config.toml
n_layer = 9
d_model = 320
n_head = 10
n_kv_head = 10
head_dim = 32
d_mlp = 1280
vocab_size = 8192
activation = "gelu"
norm = "layernorm"
norm_place = "pre"
norm_eps = 1e-05
positions = "learned"
qk_norm = false
attn_scale = 0.177
bias = "none"
tie_embeddings = true
parallel_block = false
init = "normal"
init_std_qkv = 0.0253
init_std_o = 0.00596
init_std_up = 0.0253
init_std_down = 0.00596
init_out_by_depth = true
optimizer = "adamw"
lr = 0.00117
beta1 = 0.9
beta2 = 0.95
weight_decay = 0.16
lr_head = 0.0069
grad_clip = 1.0
warmup_steps = 472
schedule = "wsd"
decay_fraction = 1.0
decay_shape = "linear"
final_lr_fraction = 0.02
batch_tokens = 65536
seq_len = 1024
doc_mask = true
train_tokens = 522000000
steps = 7966
dataset = "wikipedia_en"
Each number is 128 + 32 x the weight over its row's rms, rounded and kept within 0 to 255. Layers, rows and columns count from 0. Numbers have three digits each. The size before them is the row's rms in percent of the matrix's.

# layer 3 attention output, 320x320, rms 0.0366, rows 17-189, columns 80-159
116:125112176124137137152153112126130093131095144125093160191108141128164152172132158163038075102124161127103159128125099196143111115093127129123129136117171080161139136081074147128119183126063169097142175101078111115111076157138144135120084119
083:085119150160139106131084131057144148132163144083159116093116129157119140103057142102198121114139095135088158196110134123092214115114134112104073104141131121154062041109060062173124110097113119109107155153195148201166062103119150165151103168
117:101124138126175133072104133112167125141083126094098125210115120065106168129185155146156094169129096170126058122172106122161130080083114092155097137133084082160103104110077140138132084130188132187100094115120072111128129169143118149145119103
099:180153094114102135191102107154202152134166139183187135175081071097142118098106138142139117098105128137098139145117119108108133139079100126137119133101162060142063121125090103122215148094174113077096080159162093099116119091145170148157086155
118:116074163125111123149131169163145115103068103137111144152163122176104097200138150115180176163175121098123121122106125131115112142134092169065125136190123154111138096095119103141080084118158200149169102142088050084108157162133167134133144162
104:142132117168116085134152115110134128136111140096142073105106166149131122102093189143064170084094202115136133118144117085142137067159124061096078014114115127143105109122140131130102126125080164185134142121115146117149101086075101129136111081
086:201143120090103124092129137120135134107165144134145126131144138178074129078103074081128150109157093143117083115135143175074163140139150121191177131115134139109105088120146082147187104172157151025116167158148193078126080064137143056142201161
097:142126115136133114082100150112170138145154124092085183159155091073182162167127101141140163148136059163089138175056198156168130173172086168161183132089140153148166147111151140071102104103085188132175096149109113100136154137138146175150147128
090:152175102140092079165137085114156143138153131157121156162149098167131156147131085153140124188161107116134121142151167138079153154140136118147204104090115130127134156144103056112151175113103097113125068110159129090085119173196126131058152092
098:121152150169102176167126133175121099167155181151151115132107128077102135155203156157106127115136140133085158149115146126172094134125137111119113153101113175138082150152208101178182151222201121135198144133152184148097142050117090030206097107
107:143071168110140119068164190095104117148108070102166078095154113186116137097118119107150098156118093101158082116147122151099142133114126124084154097172109124112113038172190182085134131044089069210164121116197082110053159160149140128093100128
097:133202081138132090160107159109107153112145128147125122124125125100126140124113111120163138110110180141144132110103156163148131117085175125150080117164096170084133037078222185122174101124093158130164082091064056088095145137085110101051203165
094:131093150109108106126112080146137102077133143131101064101078081109146109124094129036092156120080159159156168118124088130078182159151107103151118145039170103161122183051147129076125122159052115172177078094086086142108188161043152181152098080
107:122148101114068152184142175185064106089105133154125137074136179086098105193153169115119164062096252160073174149112192087207065075119176113136037136177189140112104103101146183109074154091092130109162122129107050087177120084186175172135111134
078:120064228154173177105109153150158147155134151108098112050096164126076137155168183148102170141144121102171183133112116099127105147176094099131168153137172222129118105147104135141113171088150142118152187098150147116143116147160127123134149157
098:147099132130121128184128077134131112110112108142102149202089152106159147115176110180121120139127138122125126135157130125120116060061134121148117110159146066183207125161157181140108062133086116179097146122130162165130153115111130066103152131
101:122122176134102135143087191130163107109097128144154159148132148133136133184110137123176112118129105132163123122050134102145119133108149158116081124140174146179125118122068089127128120126120121075093053022097097165088076166120209157122096204
090:146125070133096108126128105097144084100167112125103108147148151155147166091122068141114134150132102146152122141112126091130130135089162112118097164150129092111174148137125091103172136126024134117175105133151187172212087068098125175172120119
101:068175127158107145161126158159082125162100123135106107117127071097111160145157098076148140115134103174110121137115108195187156137171105148134136080097091143130091088106098142165154096187164140105176173084122171136182056104074054059150101108
089:173163104130102108152119136146131159157174112152086137128151076192103142126146139139080119106211142147125109089142117166135159160125100099139197145075123108161116139107131158110236148070111066108138063100136104150080126132118122085147100127
112:129150138154118153136142089146140159115143121118094140131085078085101138153117161094126153097118122156086155202144118114084102151165072121123165168097180222110104127114080011127115183131147110081051132150123176152184084151156196176148189128
075:131113162141150133118170160134094113106098119136088111087081137092114149166158145118082086143133153092116162132225060100142068131134132169126100139136142141110162098091136100098132123155139102136091108100079053132150128116154135091072122116
095:165144108123119155182119172156113146165129151135146168087123184137195102169134123104059138113153174127127125121126148055174135074166117110111111141168130111155114103172097097157095112137121154156127174109160155092133108167137144112139149153
103:109148110142087121165128105137107110130159130113157125106131118077116091119074156120122157067155111179100163151101180099148129144130162103130093178062104118155104149053142115127115162112171157178133045141145143151101152173113131165177108083
111:107088187169133144126139136127146143120125104073099175163123110126133149128102125195103083115100106111097072166104169152120162146125103075110111090138153096118133173157161077151077151126083143082107081064087108180089070133090158116098084086
097:127148143081058087139135160112190155141151147158093118117120185124107120177130121107135135054148084129182172125162139112100153125143165107144099184149149132145146091109091106106099175167094158153161087153115072086152134141154172196123134145
110:124120129121141120148156125118154133153150128116107157139136176120155151149157091112132130187149111144166160125135087124112106127099115155121136107190156150065095123149218088116138060124158173144148138166152145135182156090150127173114206199
084:088077188107200139046084193053109101086171072075128149147161155129118180106090077168125078130121158106183089140150159123106154073112226141183120112127133103143166108185157125082141115112166172136161121107133159044054102202036137075131138115
111:120098115119134148143113137135122084124138156106129105111109122124174133158165109096151161097142187148111151131093127154140119121132174142138129194188109171153157084098128181102067126106093158187163212101082210154237084095161104142169205115
100:103125145138147170100120104121115064137158154076100140115110158076159131161145107132166136114107189141125167142083101148177102109157156161159092083136087114210161114047078164091088159128125187182080156143083158097164077179079088095112120080
098:093125103150133128164126120143150151095100091122179119139153080097245094086051046104151113083084125214176142203106170163140149181082089138140131175168118087079174149166222194107138073095072103169151114057088178134074155146127117127122116119
113:097171073117087103131187135140081140144135107177076074080114174128131148134132091123117176110101205119073146172095141157171122107145136109082108125176146212167122129193165123119092114141114088143143144115139132170145139080136157127164075101
107:082112135151106127178136187120112168116107124116148119095112093137112129111144123105127159140075118098199103072145093067080158122143149138161164122177108073123145146175126092129088126091105138208054172161124138159158117136169172170119138130
089:112089174137132139119133145135173118121108119086087149077161068145113151159124157100096099175116161131173143124151114158148153097133161213133130140113145094115133070113090039045109157101202102119029115131155096121145102180130195179124145117
091:117054149164180143073094183058125111144109079101108130128081124073157103161150118117104157202071208131108123116153138115118096128111130157157154092133101132137114143101118079122125058134148125120096141102106155124196097176089128165100176126
085:172193101162127091101175090145127135143133091141076057167071141168141165113112120131077117159168107078092119071152079122132151081163087093065176136120147089084144117128141187116072212113105165124148158148123125139134178136173107103067154105
085:101134124125081137131125161115118163121157126118158132133121151115107109157111091097161117073109172167147139102170088156138139101124153143118086156149116160089054011118151129132171126170112115112158122136141094052097088078074146121121154176
089:119158111112132111097171082126113155165134120140099119176097142126166102135143143198159149136155049070132108021134138114122108158098114076088127087121109063128072105086126154125148129100195159154052100194104143080075110163221136155136094119
104:142089163125111108123181098135164112138144147114122109131125125160100154157177139133079154147147044117129120110091141137103119143133084139121162098180151114099088082182144134164079120134115143170165152077156138151149101102110081106118104125
096:137156095118149150128141173108071153167117126141168187093242118124106126150168078133147078079202160188199049140184164136177157145118174147113094217130154087067155135088204164131144166086165163125122091158106091144099139112110154105136136126
106:096118113153124081100177115121191167134126147125105074098091138100099134133127099114095148141046176123108137117125124144037183114138123077070166080135184102114126149143224147194154092149123208152159151113083173059077115123089117061151157181
109:132150116140068098147194096138140162147163160156091072069144152127145113131110048133138139060082163170180186115158084138067071120095128132109100102111159119103188126101160150111115117114124119056100130190073106116117172081124164107106169106
098:137082187151151149152073147130181124087089118067210148178118072117134104057076114104135157084104146178131117181085123111122137144102148132200119103142092117132090099095125113123194142060101099122132081154185082154125093115061144132141118156
109:113125174151103132156123161193129143076112137095141107145123112127139029192101133127201154097131172095152150116090085106122082165160150184111069114185116109132125119150134116170085051152142164190111173116085106128092078088132132067124094183
081:137105141120186144068119103119099070095122100089068089193099125101139103145062105108142129209132186192093122172210106145164103117185135138184166150117093163094123163086143096152137188144096152147133127150090157131168122111129109064114191101
093:161153071160150144128122094147094150144128133103148130130095137142092141118134170110117172143110126083101169041140119075139137098158144122121146190065144146152101125071088094159143153128093100083131154129074122124123087142149157149107138146
086:098121153149143139144135076131181119107125136092110093152129167198128111102110076093165146166116092101167125119165102126072059113128082187090152129157198128135137122109146172023153126081146121099150140137135087044069089128192184120117124167
106:148134087098072138146165169120087195105149150142154135097143145162137128128146112100092095125152162131180099134130127135104190142136131134126114092173144183210076084125111155117118021172120100169110161064119149088149102143108157117157126097
089:097135118126113104144095133106147119153117152121131135133166090128109097097153152126161156069117110151119097110124135169099138135106124124137160071102109116191097177145114126167133071135208115130067136161101169146158088048148092103207047069
098:133158118168165106146120141161125152110109140146077102158149090082148108195125142113135138140110216156147125139115109135164110116133113161099132058183142157125161130129111059118070147142095138140106102072165110103067120193112186078015149138
095:122075173086128075070134109094143106121089110114197171165074108102175123154158125101110121102082105153135143086164085108141133151069130105159133135163148103112137128138197163172146081092074125114148139107040127202142143080238161167097100164
108:094109082161091109154087141131160168150123073123115118104139149148092109174135096102123154154062166089125145110088122121057131126110124102103178162161173056062115108161175154151133121101146163136153135142074066083079178115138144127079162172
116:121107148186086088126162146115123163134100139126175085122082049158146067091074114097113165106130145114153203135136119185117160114114116115140113127163056099106135119117083111145076109144109096124123168082106103143126133156117111084069192149
099:149102173151165120100112163098121156116096131100142198212116106164172176107099181151080102178109120122105122144093165136131189084098144157085138118101111092098098180179116124185147099205210135153132143139126124118141160122106094136129113155
105:107179120133127144163076164157120152129107116143207183152169079081129084125113112146097124030166183221111124161083175157183148146099149115131136130113143082087080094049159141142130187091051142108140045086101076071120108132086135082082153127
096:124159039132103144178132080141101100120174136128135163073168150122125140148188129137127139114151088143160136155159140090164093152179144127193121191139104169099101053080130153100172142075118095133196171153211172130189104098112125109168210148
092:112130168107074144148124158119129097119136151111094118133102148118138128138117115153175133134152141131083172151106099135155085099090126138146088161193195156138157117166155170100040128075100134119137201145130112169147109097171179176142126168
104:176136117145080103160139111155140148075152146146093135119160137130137103141115108172125073113087112152152132170153082106096112168121123157174114150083123061145146074070120156131186157086169085105146175131211118129075130157070103057157090121
118:126149102174087142138135166153136135131101116135140087157133099096174106106143173140105108144103139155157114154104178172169088128123086126115100109087069102136150137072078154088204106101175150103108087148154090099126127141097110123179125141
089:118146103118174120085173129107086135136128124195134199163142129184087164154115124164088043120148131102129097135185153129144162088055136091131131168120179062154162154140086088099152158102104101076095110094162107142141099139065190153111152148
098:163135076126135129138101099102113122156134118155092173090158183110166132153117099133164110160154154134157111107112123143162091142138180150104088176185087106159107062098077138153008170123168127183120142053103086150119034180167171104145069135
096:114119132123115136140126151128082075113132070122102125053091092126072102122112105077137152101141163143126074120105177165103124135107115148150164099052129062157190229091064116171147153120070113069088134152086181189116156110107084100083112060
111:157156124117109119116143147140122118109149139129139139171094076128172131051094130101102097127098107149115074148092120139091137157078085103086172098134081073096103111118169120200146103123153132146137182141108138092191084056105108076137179138
092:169094142155141105081150141164116146117120131110139152095132152127157147098086124143072068182101120122106108151153134176120155107143129126078145055161118110141130102135142147113137134116102092122138129108162086109116119168139133164069102184
075:183095135095113124137129178162131095126120110156149187107144132157089148136094161147089148144087107058115142100194129153101176111118178113132217173114114052153169126146079116131159113099078083147096138094117119126067143156151135133070141119
107:192161093105177111166153092130119142163129148197162187157172158120123156119123115147107078098151160148103142178113154103132084129084101116093119065159134166086082081168171168137120161171117119196152145149197102089079093129128082127085100133
093:154156099136100136133121135164094161129147159142149184087138164080170134167165150155104166148096170080092146122177153083132137138174147129159152165114145240165114162153099078094078155116183108067132135107157133112135105166221185183148123124
094:125115126166127146132123140124145167130165138102189126170108078111115125132134164135131130127159140125088118137108144143128181149133144115132143097151112148147075125125182140106147144068051081189175089092179132135115097138085115124170044120
117:139078203141174096077126116088168148148144203100120112143117153186103122085122118123153145179123074080125128123152096138076135135133140112126122171164121080149106114194086081163115126126161095124072123116116160119061111132158169105160137171
100:159132182087163146125101123103149098153108130099160159136144164156157148135135116126125101180150106071143118105122099092147136118170128121132055165102130089162094123145123101185139130192124095185174124071193104155077130156004132091141089093
104:115129126131124105120151122147137103139122136127136123059166116151098092153106137068156110125140179175155176126155102148125144126149126119100101163081178112154130151125118138121153100100156099132118191151156169167154176033198140147193090103
092:116112193129142165129136118157118075146097107072146159136140076119127078147188103094135111098151146170095148174120170159146120210102072108136133149158127147129094092107136105147119081127139167111137102167166116155206092096112145143149163148
126:147170086114110108150138135098110152118128124137143116093133089124126110126152124107155202115144060136138134106139100090100097152131095116106165168185115074078093114093148073154167130097131158096110089166114110139197100100099128094113214168
098:158171078120119155167119121109121130136130150147208129104116057087140076115124102081176157109111165164115180143126068121140122182114159174181128160107131141119146167111080071112108188158148165167147094169124118129179171148140162187159134128
083:128086172178122160142122127133152103145122106122155165114126097134175145123113153112156073066104060157139146151105131128152100180089066139098126177106153069148192154156112103104084103096094132105138128137158167176085182134153191165120174118
099:159124110112117104135105104160162126152138181169129111133125148132094136112143137099165179132118081078098165112132100094106156135176130130193129068137114149131128130142077176104139163104137162101151112142110093045101140175167144144128129162
110:100156091149151120112136139129100126160095096139113153090102103106164133119171123133071134102130136145106114153095159163177121136130103167083137149067094177172141149032078070124125123130129168093058076063075116153167117200143129156106155027
093:160164084118155123129110163109152132156129114141188168163147143143095148100138144176082108095083089113126042098141155165111185129113194061158151105115153118158141156180149125177095085221111162119119131139124209131096128127088118125113134137
090:137082134108146132122149163146160108120101125083091176196187160152102148168125187187114095154152135127131092172119204123165115093157113140062098064131084103141110166088121082154136138234168202180113048171096103079113154117076096062158136107
115:139114105124101133158164112148116133075171142152097009088091092097106141130120134099143156142127160125107149125130118133121130119138091122090147041146105165096111107169122128115085143150170123143122152156196161067172152162153084134096141096
113:053148110131124130161093152111144117092132138102180132152144112177121094091060116148153122052059123161150111166106132160097094142067137137113142182152128142155141136151067121168085118101163173126126159170013149142145070120177150147131131146
104:137139083152137135200137078181158100102145107162152095071190147094105123161164126091125106107181165146187194092181113188178080082120195103125062112147165158103143082102138207098163121081165081108138205186123134115125172128131085074136175145
076:087113101138146128111146133118113094097110104128216113166078087115185101116160117147164170157176144141090192122079128141162055170097070138073120161056137143086090172118162135103194136139166155107168109154147059131159134066154050124171096097
089:139092114095119137133101139138100089115105134118181136124097142124120129107122114087126141086089102125103111164120145119091140158163160114150135127102112111196122156181113128191112066221220073157124175073146161131116166149129091073178081138
108:138131100116129143099148136132139120149146155134113167130153196143146135171131145165120090149072144083141165104141125113104083141083138141133131134113134128162143122119102098142110112210184152148141077098129112127104163191114147134154100120
098:116114144122201138085147088083143133210142099120114122063038140052110141155146094162135145160120133116160180050159028091103131125088211161191136152121123131148130134100130095146146167169123085120120063159134138168145129129057151149171110087
112:146122152121161148139161092140148106131153149143089105163143122138125149123184151133136115120102151156089155136155118117158042114072124132098189100125094108130166119158144141102140056152210089129055136167139201180095179098179093091154165113
086:110114149124144115102139086166170123156085108126124145163190122100136116153127188148082103139140136146173202083206159121142123164132081096100142111151176137111198123084135140113155103161117139047101172135058130120100110114222188089082193169
096:093103165122149109140098093126176110149127145105104119117155156135178131128143052126105096135123163108130143144143119164102161135117112126116139219138239130112135156183176202133103115153141074106175182124119117190058147086174172142182037173
082:102154081179133160169129096182102116137099102130224100111095078108101138081173158072162127116109131103095171102099144090129126147160071071085114108136147195111098135211114209178087079229155156149180116119158140124119166125152027155143106166
105:150131091120099102133118196124100152161093142141191185148097094079168090138116158103082153150134169113085115141113166128103187130172157114112165075115096175078133191134149085170165140115144169098150048119113141081122101111108074110103088123
087:080132175125144110117094146092125078093119100087127089115156130083169130118103073149128133107097135141139105191044193151163112104100135160126130143085089096133122160152139152087210097079141105112104128146126165156115102091158096124115123155
088:190182065139062150157127099127126121104149164141123103079165149071095131128162141163145115099104122097089108124074131150093087130113229107162094102139129128135099137073178157091115102121143151162170105165139110174142159123095121145156135196
112:138126135073103147140114095125142128125166145166063174106134167147081154178142139187149104136170066086128177092156121116107136073120153154108154161094160159112131135130133082096155166098041120136118153140180181162130137099151159196115145117
087:144178072102083093175151101160174169169187189212175142103094101150110101074059105197135129100166071100113155136137113149088155122083113104090165094138092111132119093110154163119144108123098134175099098098113077082140134160108113102139151115
082:140120109142097089145161070160122143150138150104111158136112169091127089182149154187153127102211134086174193116172079114168114068131137076109072118114126139160146126142195187181088135113100126138158144078148136139091149145116097083128060080
112:144132141157113188161087145129146125148115077119104145136114129103139116146172110110126154079106149160080135116083125154136086164138125123127131118073044176164145121128133218132179122143094145177192128158130136171092180109122091155171045097
081:158084144162144078076125082136128159136137098090107093203067132184141136076091126154087071160075117119147140145165121126121152076087124146131084117116115158126115141121157182095146114159124132155181065155071073073036154155105144099115105104
113:155118151135109133190078103137143086138140117149151194165138119128144138170154109130113136148183125098101166092157127126142152141102164121173154160046149102102121110118127179143192099104092100089182177078115140173141109100088080143125108143
107:098132138129124158125109125107149145124118171134131185122093140121104123105113176145179146085131091160101116168125092113148075161121148148181079037107089164193130238134096034143145095170177116102037086114109191164143148140142101177180069130
093:151116104068150097087096119130162154125164136152142154099094090140126147133120100150165067133173108162190059119178109142066156118135158146175162177102107170113075135118135136110116085111172099179181096132143137163124175190089149172168122128
096:146139134106134139114089111143112065112153080108112121095158113158134108160158092098226174165141075092108153097101109098130074143172084164136187213129125056122142044108104213126139132098085099120191146116167070160115153113135122120108151144
081:155104152088123112153105131126062127141125113127154130093134202126164127121132146128111134203139108063148144146117178137147122123190127162101097168148078002093117206113143065195148130123178109129087119158120112174115147116113068040087129089
108:146119130089142137099089158119132102146118099106128155142173071130072140117163190186112140126211058143123079129162162150172125156148085101201168084086196175108162182141116103093112113085134144019095115163131126146134117121111161128115141143
099:090143102134137140160118089171145105077129130135186112143110184094107114088109126094137204151206154142092162106127118077161117119074197129153102172138148078152146092094112119134126189131078153137100070112155077140155118104121149146116100129
088:094110153137124114157171096140164177137176163151122100051085134119132112171107075124146082078106163153255164144133074116090134094126156173158144104111131192169101160139068070078177137140068061067106093037127167064134089175123138140102181127
099:069131148164100126127122167125125172130060094097092128129129113082148141168156142153134107154165097130122159135086220104099091111120073174087152154119064229133057107155110087113089091142213148205089071105132087144144182152185162243141078119
081:058133120108118104111124124135142167095169151176076159140223138125076117167141107144172118097240102132116098133141220180173125111110120094093175136181093105149150089122162129150102094135102160167099126111052137145138080153066156102114182137
089:080101159120115118081125128093160149141120107109119065160134099157122115078109148099088170117167122131064223123138071162094165195153072115135114101038149169118191140064105159087148155053084073133120130182169119151119182127107111179132139064
093:145104156135143124060101194097139137135136102116120120062110159120190160097110126114059153145099151154095159109141102139152139118146151153165124143175133175093116067084104135080128186116172101126121182141162120075176106173107151128123217153
094:119102140133147138163129161154141077153154104141170095060076085124094113097102117082193122115116123117109143126088101100048164158098142143099123107105168136175124128090109164125141141138100151072112108053081122072048103185188181131114041111
102:150148102091133118127118109125122116123166120159118123123139101175083122168111119153139090127190110157130104124134139112117169113133141122139149081099133212113118138112158134056172184053077177133186098188173091107169144121132105212134100090
114:096083165165135197089127174105108147100064096088133084063128110134132142110106107100153143143068150076092128127102133146090142164162100115095156199108127174121184174142116199080109154140126103045178147158047167097135190146198162180138111135
086:120126206185175117075112119088179174165159106110093130127110109053196108138115173128128099119090143113159189115157139124102108156111084134158151095104114093130110129093146122177144098139115139191114131151086144160090099128038076113103122148
089:109140155160145122148132127128125145089127144122089156170097133095165165140132154190135102178165098125136061116176137158138117101138159176143132130112126150138121111126095134192085132159177100214130147125084118130214154112115111113173138119
091:176120119080133133134124119152114182152170182137148174192062162122164168107074152178161141120108075100101122178124112053134154144144158140149107124134120080143147099092139200180075171126075168125150154124056137100111067131111156062126122135
096:102142101153100168155122135139149153132157114102096088116084157101113120139140169109164192173176122122133198050164134089132110101098148150118101154173173130133123122117131093185095150193129159125098210116085184108165082126111141081116129124
106:116112138127123168143103133149101101076081142088081173108131149081150118223175166100138073178135172123097173073119151130155132101148189132138112141088113255142114128102121065121108167137089182122133094134113119134164106127110169204132130106
089:136112100117093136106122140129137108144099116144123146142128130125146113159127188139100124147140075122075095114064167096131130167150105145112116121139116083215175071058082134140042114168067146181138093040140114124134092178090123133113181124
085:114117153152127134143108138107122113123168133090159114047111134089212141121103098193130133151116108089122150199086212153120098226154098132084091091110090218129049162099142178137135164111075131134213069146125099066126140098124126143178069127
108:196129129136098087152092125117122099182138117139146179211134142109154121182176144162122120159145128140104132115136169093168133122100119093144132095201088140078138048186230182099143113058189142160176158137210135067080199129177135100103163135
124:134139108104115161139107183102076130121133106114171172093121096133114139065152140139156147120116142126091130131084113108131142105161132120120171111154131255135155205218133097132099080206170129117068146147184244185176147121109101111170149133
098:098146113096116155129108112138093151140153143142156178072158150097115132146179163172166128084183126043082182083133205068120128147148168095122050132107210208155141176106152110125119122128159128132084145178105158187134126086174140143149151118
086:044103166083179078102148168086123165163160162145112158174123123172185145096120116127106105137131060096149128103095162127113135147105113188134171150123130157121171145126076064143053163118093146088115079155087145135103128180141204148108164100
084:100096167118116134102151122117148139144115133108111120076131168127104136102177150151175110127146035080122113124172115120115069102182082086153123134144172098109122099123160182075229143035132090088151202173210125123091093123130152134144133180
099:136152133124124110096132102128146147103143089121072104152128174090128145165097130134133093145121131129153141106113152183165145064135176111139066188144216114097061108152180111220097128094139166070224196129072102134142111062189137119106131195
092:130065219148187128101092137113133125083084136065195142126086107134215124048152134140066147118080138099110137176162119193157131132157094136144113110112140170130112194158150104113066194094143097142197099158101133105141153123093122088157075062
115:122139137136120123108111075120175108133139127146115132157161105149096124112133157147164097156169127132126136143158113214137123135119081101099141081194185163044192207211174055139080163140075143089149147138143193104137116094137143156039160179
098:133136130115122131121069127117143117106119140124155138122143063132146112063123117175108148121093041145121086206125176109105140171132079156132122135072053085140130118167047227135161109115207172136181156187173104135135180105129008126145134172
118:165140116142138094140119104119144152104149178126066151141145187108139138183120100133098120129153124148186157105181171062105150102146152124141139088177129255038130119197217123168072136223169188131175166177085101099189136077114063113045166155
106:164129108152098139163124142162114178175118183177136147121137157134096135160156159138153134135149137094122106111098134066119131125111149124133148107115103078175153091052097202108138142049067164150082073072062060099095086154172154137109134094
115:093142130141099113118134131118104141097122080121154100105145091137079101141148124111211118096173071130117144130154106110093107141091090112113136164170139114126094158159140090120048137112119130185156123135110097085141156158201166187121074123
097:132150115177114121108108114134133135133070112105134108123112083105094097103176194116123141123137133163074116143166133122148087083118101157113128161098102224162079087127154160090198124076203101118190107140185124125151179088124143164234108150
105:102072151101190117061126139100142122126123081049122104138091105086204119064148098166109085045130123226147107175104164129176085171109085143119134120143082115178117126090114148130164124135131105166113107154117153138127131163133106082158129132
109:082117165164191176103106185115096079119075087103135118163139096196098128147118144105154117141063152176161112132123115075150121117103118136112095145159146138132151124131107070132056139156152123124076175088126180150202067151093142119111158116
104:131151107131092139122168126143139151075143118152053059107110167166134118113090092115038121099115147141136144092117135179169109109106086133158063147093173134096085134139163067112134129087106099100177123131147095095125169078061153159155192133
104:099089176104165104097155164102104079143090085127082115133186127218085118159091133129138170162168093125105122153138153114083108162140076102055165143176117237081108089154111171116115167131141133122207138147110123106178113083154133134148102202
110:145116098079096113153161123079081142139144197139108121157100110162155174131173158144135130193118061105213100165175139081075132124165102203108144185215094026155100083136141165137126072137149160171119132148104174148150141100155138084183163190
092:163112139111125118079067124145146148138147125121137166126184154100177095183115145160090164137193181168047160129112202106152079118147128106129142189113124203115152146120142105127057175186179149190127105129085134119142177157224150168161131097
093:126113166124133130120137141104145134129132132135108088122134144111107158178177142112098148112124146122123176141156083162129107130154090114115108112136102127093043142200150140147103122172158146226149116139131102136096181100110115186161078121
111:145123104094108150167139103143144148129121172155201122121121082130137136098113110106136133057076113172200149132157070095151156124083204109189117122137114048159107164194189176147137060152150120182166098104110167167068133109149115073178042149
094:162118158162089145176109145156144168096103145133159131169133085113085145099127178088129082062053131118105108155059149155128132170160097087143107020101135086120137101181153126081186085146133089067056138079209129088095173148089122119057131119
099:140159068164067104197147103173179156099151202159130117189143112150151103148151154112100127082165107139066193139128108119170141157113088110109088129128138138183130121097120107174105124179177177098113175165078134119181104096105153121197145131
096:113152077109129163150167168128109135147146119197176105121144101163155126097120085170127108048118083106175095113088102157168101182165133116138063161107097200081058169168119115176172155165176131165168132172116074167159151085102081152168089128
108:129111153134153115160121130123131180142124186144099142159123123127155154158118121097151112195142125096174130118083123107063206115148128151078144152177134023100110081174079131185096132151078163191149188113128071129085109099090140099098128184
101:041180148113163130129105138082179157156143155147114166142059161185099081100070181158111100054164049110109132106137121122101166074093116096116136145108113163115126097119119142134121119149135125131146139142148110141124098134077138143131144156
106:130117121098145160125143176125090127131130092127088149049207152146141156210129096141152108160129135135182182107139109119128147142188130151111143110153161116098137130108074057124074185146115157150128141121123157073199118163133133146080220143
091:187175060137110140129080078149113124135127115175112061126107163123110127139120156171084212138143167073080156080135114081136137123088150063154076107079060212098104095149135116141102111093156108212178106139125140148177160168120081174161139113
085:134157088131133090147105100122107163112150125137101183182138110100133086119077116142091078118134166139085088138163158113150176071100174138184123095118133131082112212179163090168147118117167128163108112202179113114084200133144057135083082159
091:118139130084099127117146131113104082115140121145097038108097135110095116103173104066120130079025169122170142143103116155139099107142162121204124101097170136107180091126135108075121110084057093081088110133197172175081111100126168159099199081
100:146195051121090095121187119156162129127147080155075062108155128161119117148112090103109153089193176178132124092138105189176103138165110106108165135136158163060151094111123189121095173106133126134129179131108128136101125148170121124130107118
095:105158083121091093143114106146148128110151143141068131136149096129127136169120122105133142205151123129138133153071162073122193125148155213178167186164153162140103106123114089110103159131110111074133089093138143124134114107164181166181132201
102:117102126118136146152128133175095101114104136136077123146151169095133143100114113143111138148147170097097135168127185171142127124151154161165104084188132099116180157086157092098093152148098168079122159140070122046152065140067152076019152124
103:134180120100117122140132105125122104146156163178139222053106170068099137141091124172123074038139158150130133092145110154144126070076226122197130115085087134179179128085069165101108168137111126127100089102135142131135147203153103170109118115
085:073159094111086113117104134115097162053125137078130147150129181053171138124204120085129167114090140133091126140103183131185141106151120101170110086107116143116095096039167164102149151075039117143159076086139074044116094140117117118100146083
091:069100171173174134087072151114111185147096102056163137168096101090145132129107096104177108159127090091090180095113069132093144103109080178102200138118135176140092169173165077091107070128177137118110174079121200124133115120134144143158152154
103:106149110125094156168152107153129119113086123140146100151150083098135097122148163102125127090107247152096188136150112156159115143126128092089091139096132135060094138051115117147168170144094111060192089165076082100137151115159114120092178161
108:131131128106151068098124113078177138170147099120105190168135154094174098170169126102082047138155141162159093129138142163167116097079138136144112155099163006116174139063098130091155093126128117113031112126126148191114153174102155133116231152
094:137169093148076130156172124138113133122138176160191146112117147144180114099114118130121147111108172118114147185070171083109099163142145118113106135119142183129111148082065093160113149173079156136139145143154101201255108101115098185132172117
102:087107142096201136107152074117116091158108112142102114146128112126100136130140083142173166118198114159173153141227066164183120109100188170172138094139164148166138168174134127161076126188125091096122160118121215123104113113108172088157090108
094:123144063128111176137125146176102134146100116144154112139078146146121149095174158129145114162111139064071150085092119131163103165147106118150074123123129002136192182154130176126149089119101143055079169144099167153111181113229147148109052114
090:125146081109113097132061140109145113107132126151198111234138029197172103063056132094126159144080128180094094170080134134084153143085142145156171146048095055135140152100112126144138154132111139185129103120154127153118174140058113101143166138
080:097159092109118161109171150146100147169098124116104153153112133134094162100152144147079052125123112135098072144113109180164169132102145118155114099047162181129166165132151056166093173146093161082155104139101123088076121157074165127111131095
100:123126153117104155149112172170132148091121117139138125082150131132090143162165137074178169154184113114119122088096131131125126151147128177136144177115049108165076128114154219088153125115158124214206030068145052121114235162106121142191076133
105:148121136123135114087091136102097125189119110128222148124132130139114079110102147127175177091181092111124144096059127117098130170141105122113177202197187118077133088144196087107083139045111128134127151089129056136134124153141171146113160160
099:156149094110067106138092137103141163169118173124117161132171134153114120128127139106183211142144133129095145108081161085108128121102159134118198121138129217156097100092140114181093175141119190131122110152045128189150086106150154135175114135
107:110138062094154131164144075144120153155198121165141095136120153153114172077129100116126097115132101164134064115145123089140160140119137071099097158109131138173041137125157097165154172170142119163192127130179124069167134119198090107166107084
097:105099129121152113110146169090115145107133115097134143137172124156115110156103108083107082106109134161145103175097131163070096145086128162104144195151106170118111099089094067097091131133135126207104133131134152092147080196069158110150224102
119:136118149143145107111140109117136174115106142085108054175159099183146116077119075089170159182104115134129092176092106060094152183164044178126133088203090161131099105175180160124136101096151119128114160146147137097090080059135163042173122140
103:087123152167135103139154104146158146147079126146124156167158075112104118162151207140113093083140109166110155103118163091149133148061105087101108142070077133153169141107146091154127110178144141100106066112069116157091164175113174197138149108
126:137168092177056133184152090192115152116145142140125111085126155126123090102145084109139124057135159193138117164124111131134084139125130143162122041103065183129163166077108190078218130121071121127083056099145137127129198168178083175092127121
099:137142117131124105136151167126106175156167161154101136087158177154113151081137152167145127114157079105176099102150115168180090065143128113082080131079122135078115171150118118134156172073132097122167149145212162148102162092182090135135135121
093:162119151107081149126168163145138117094143129106150163080107151164106144102101151188137136157107131077151128124078133103139120066134159133096125088137183056096122104122149098158104183103047131100110146149179139173147049070105132112111114166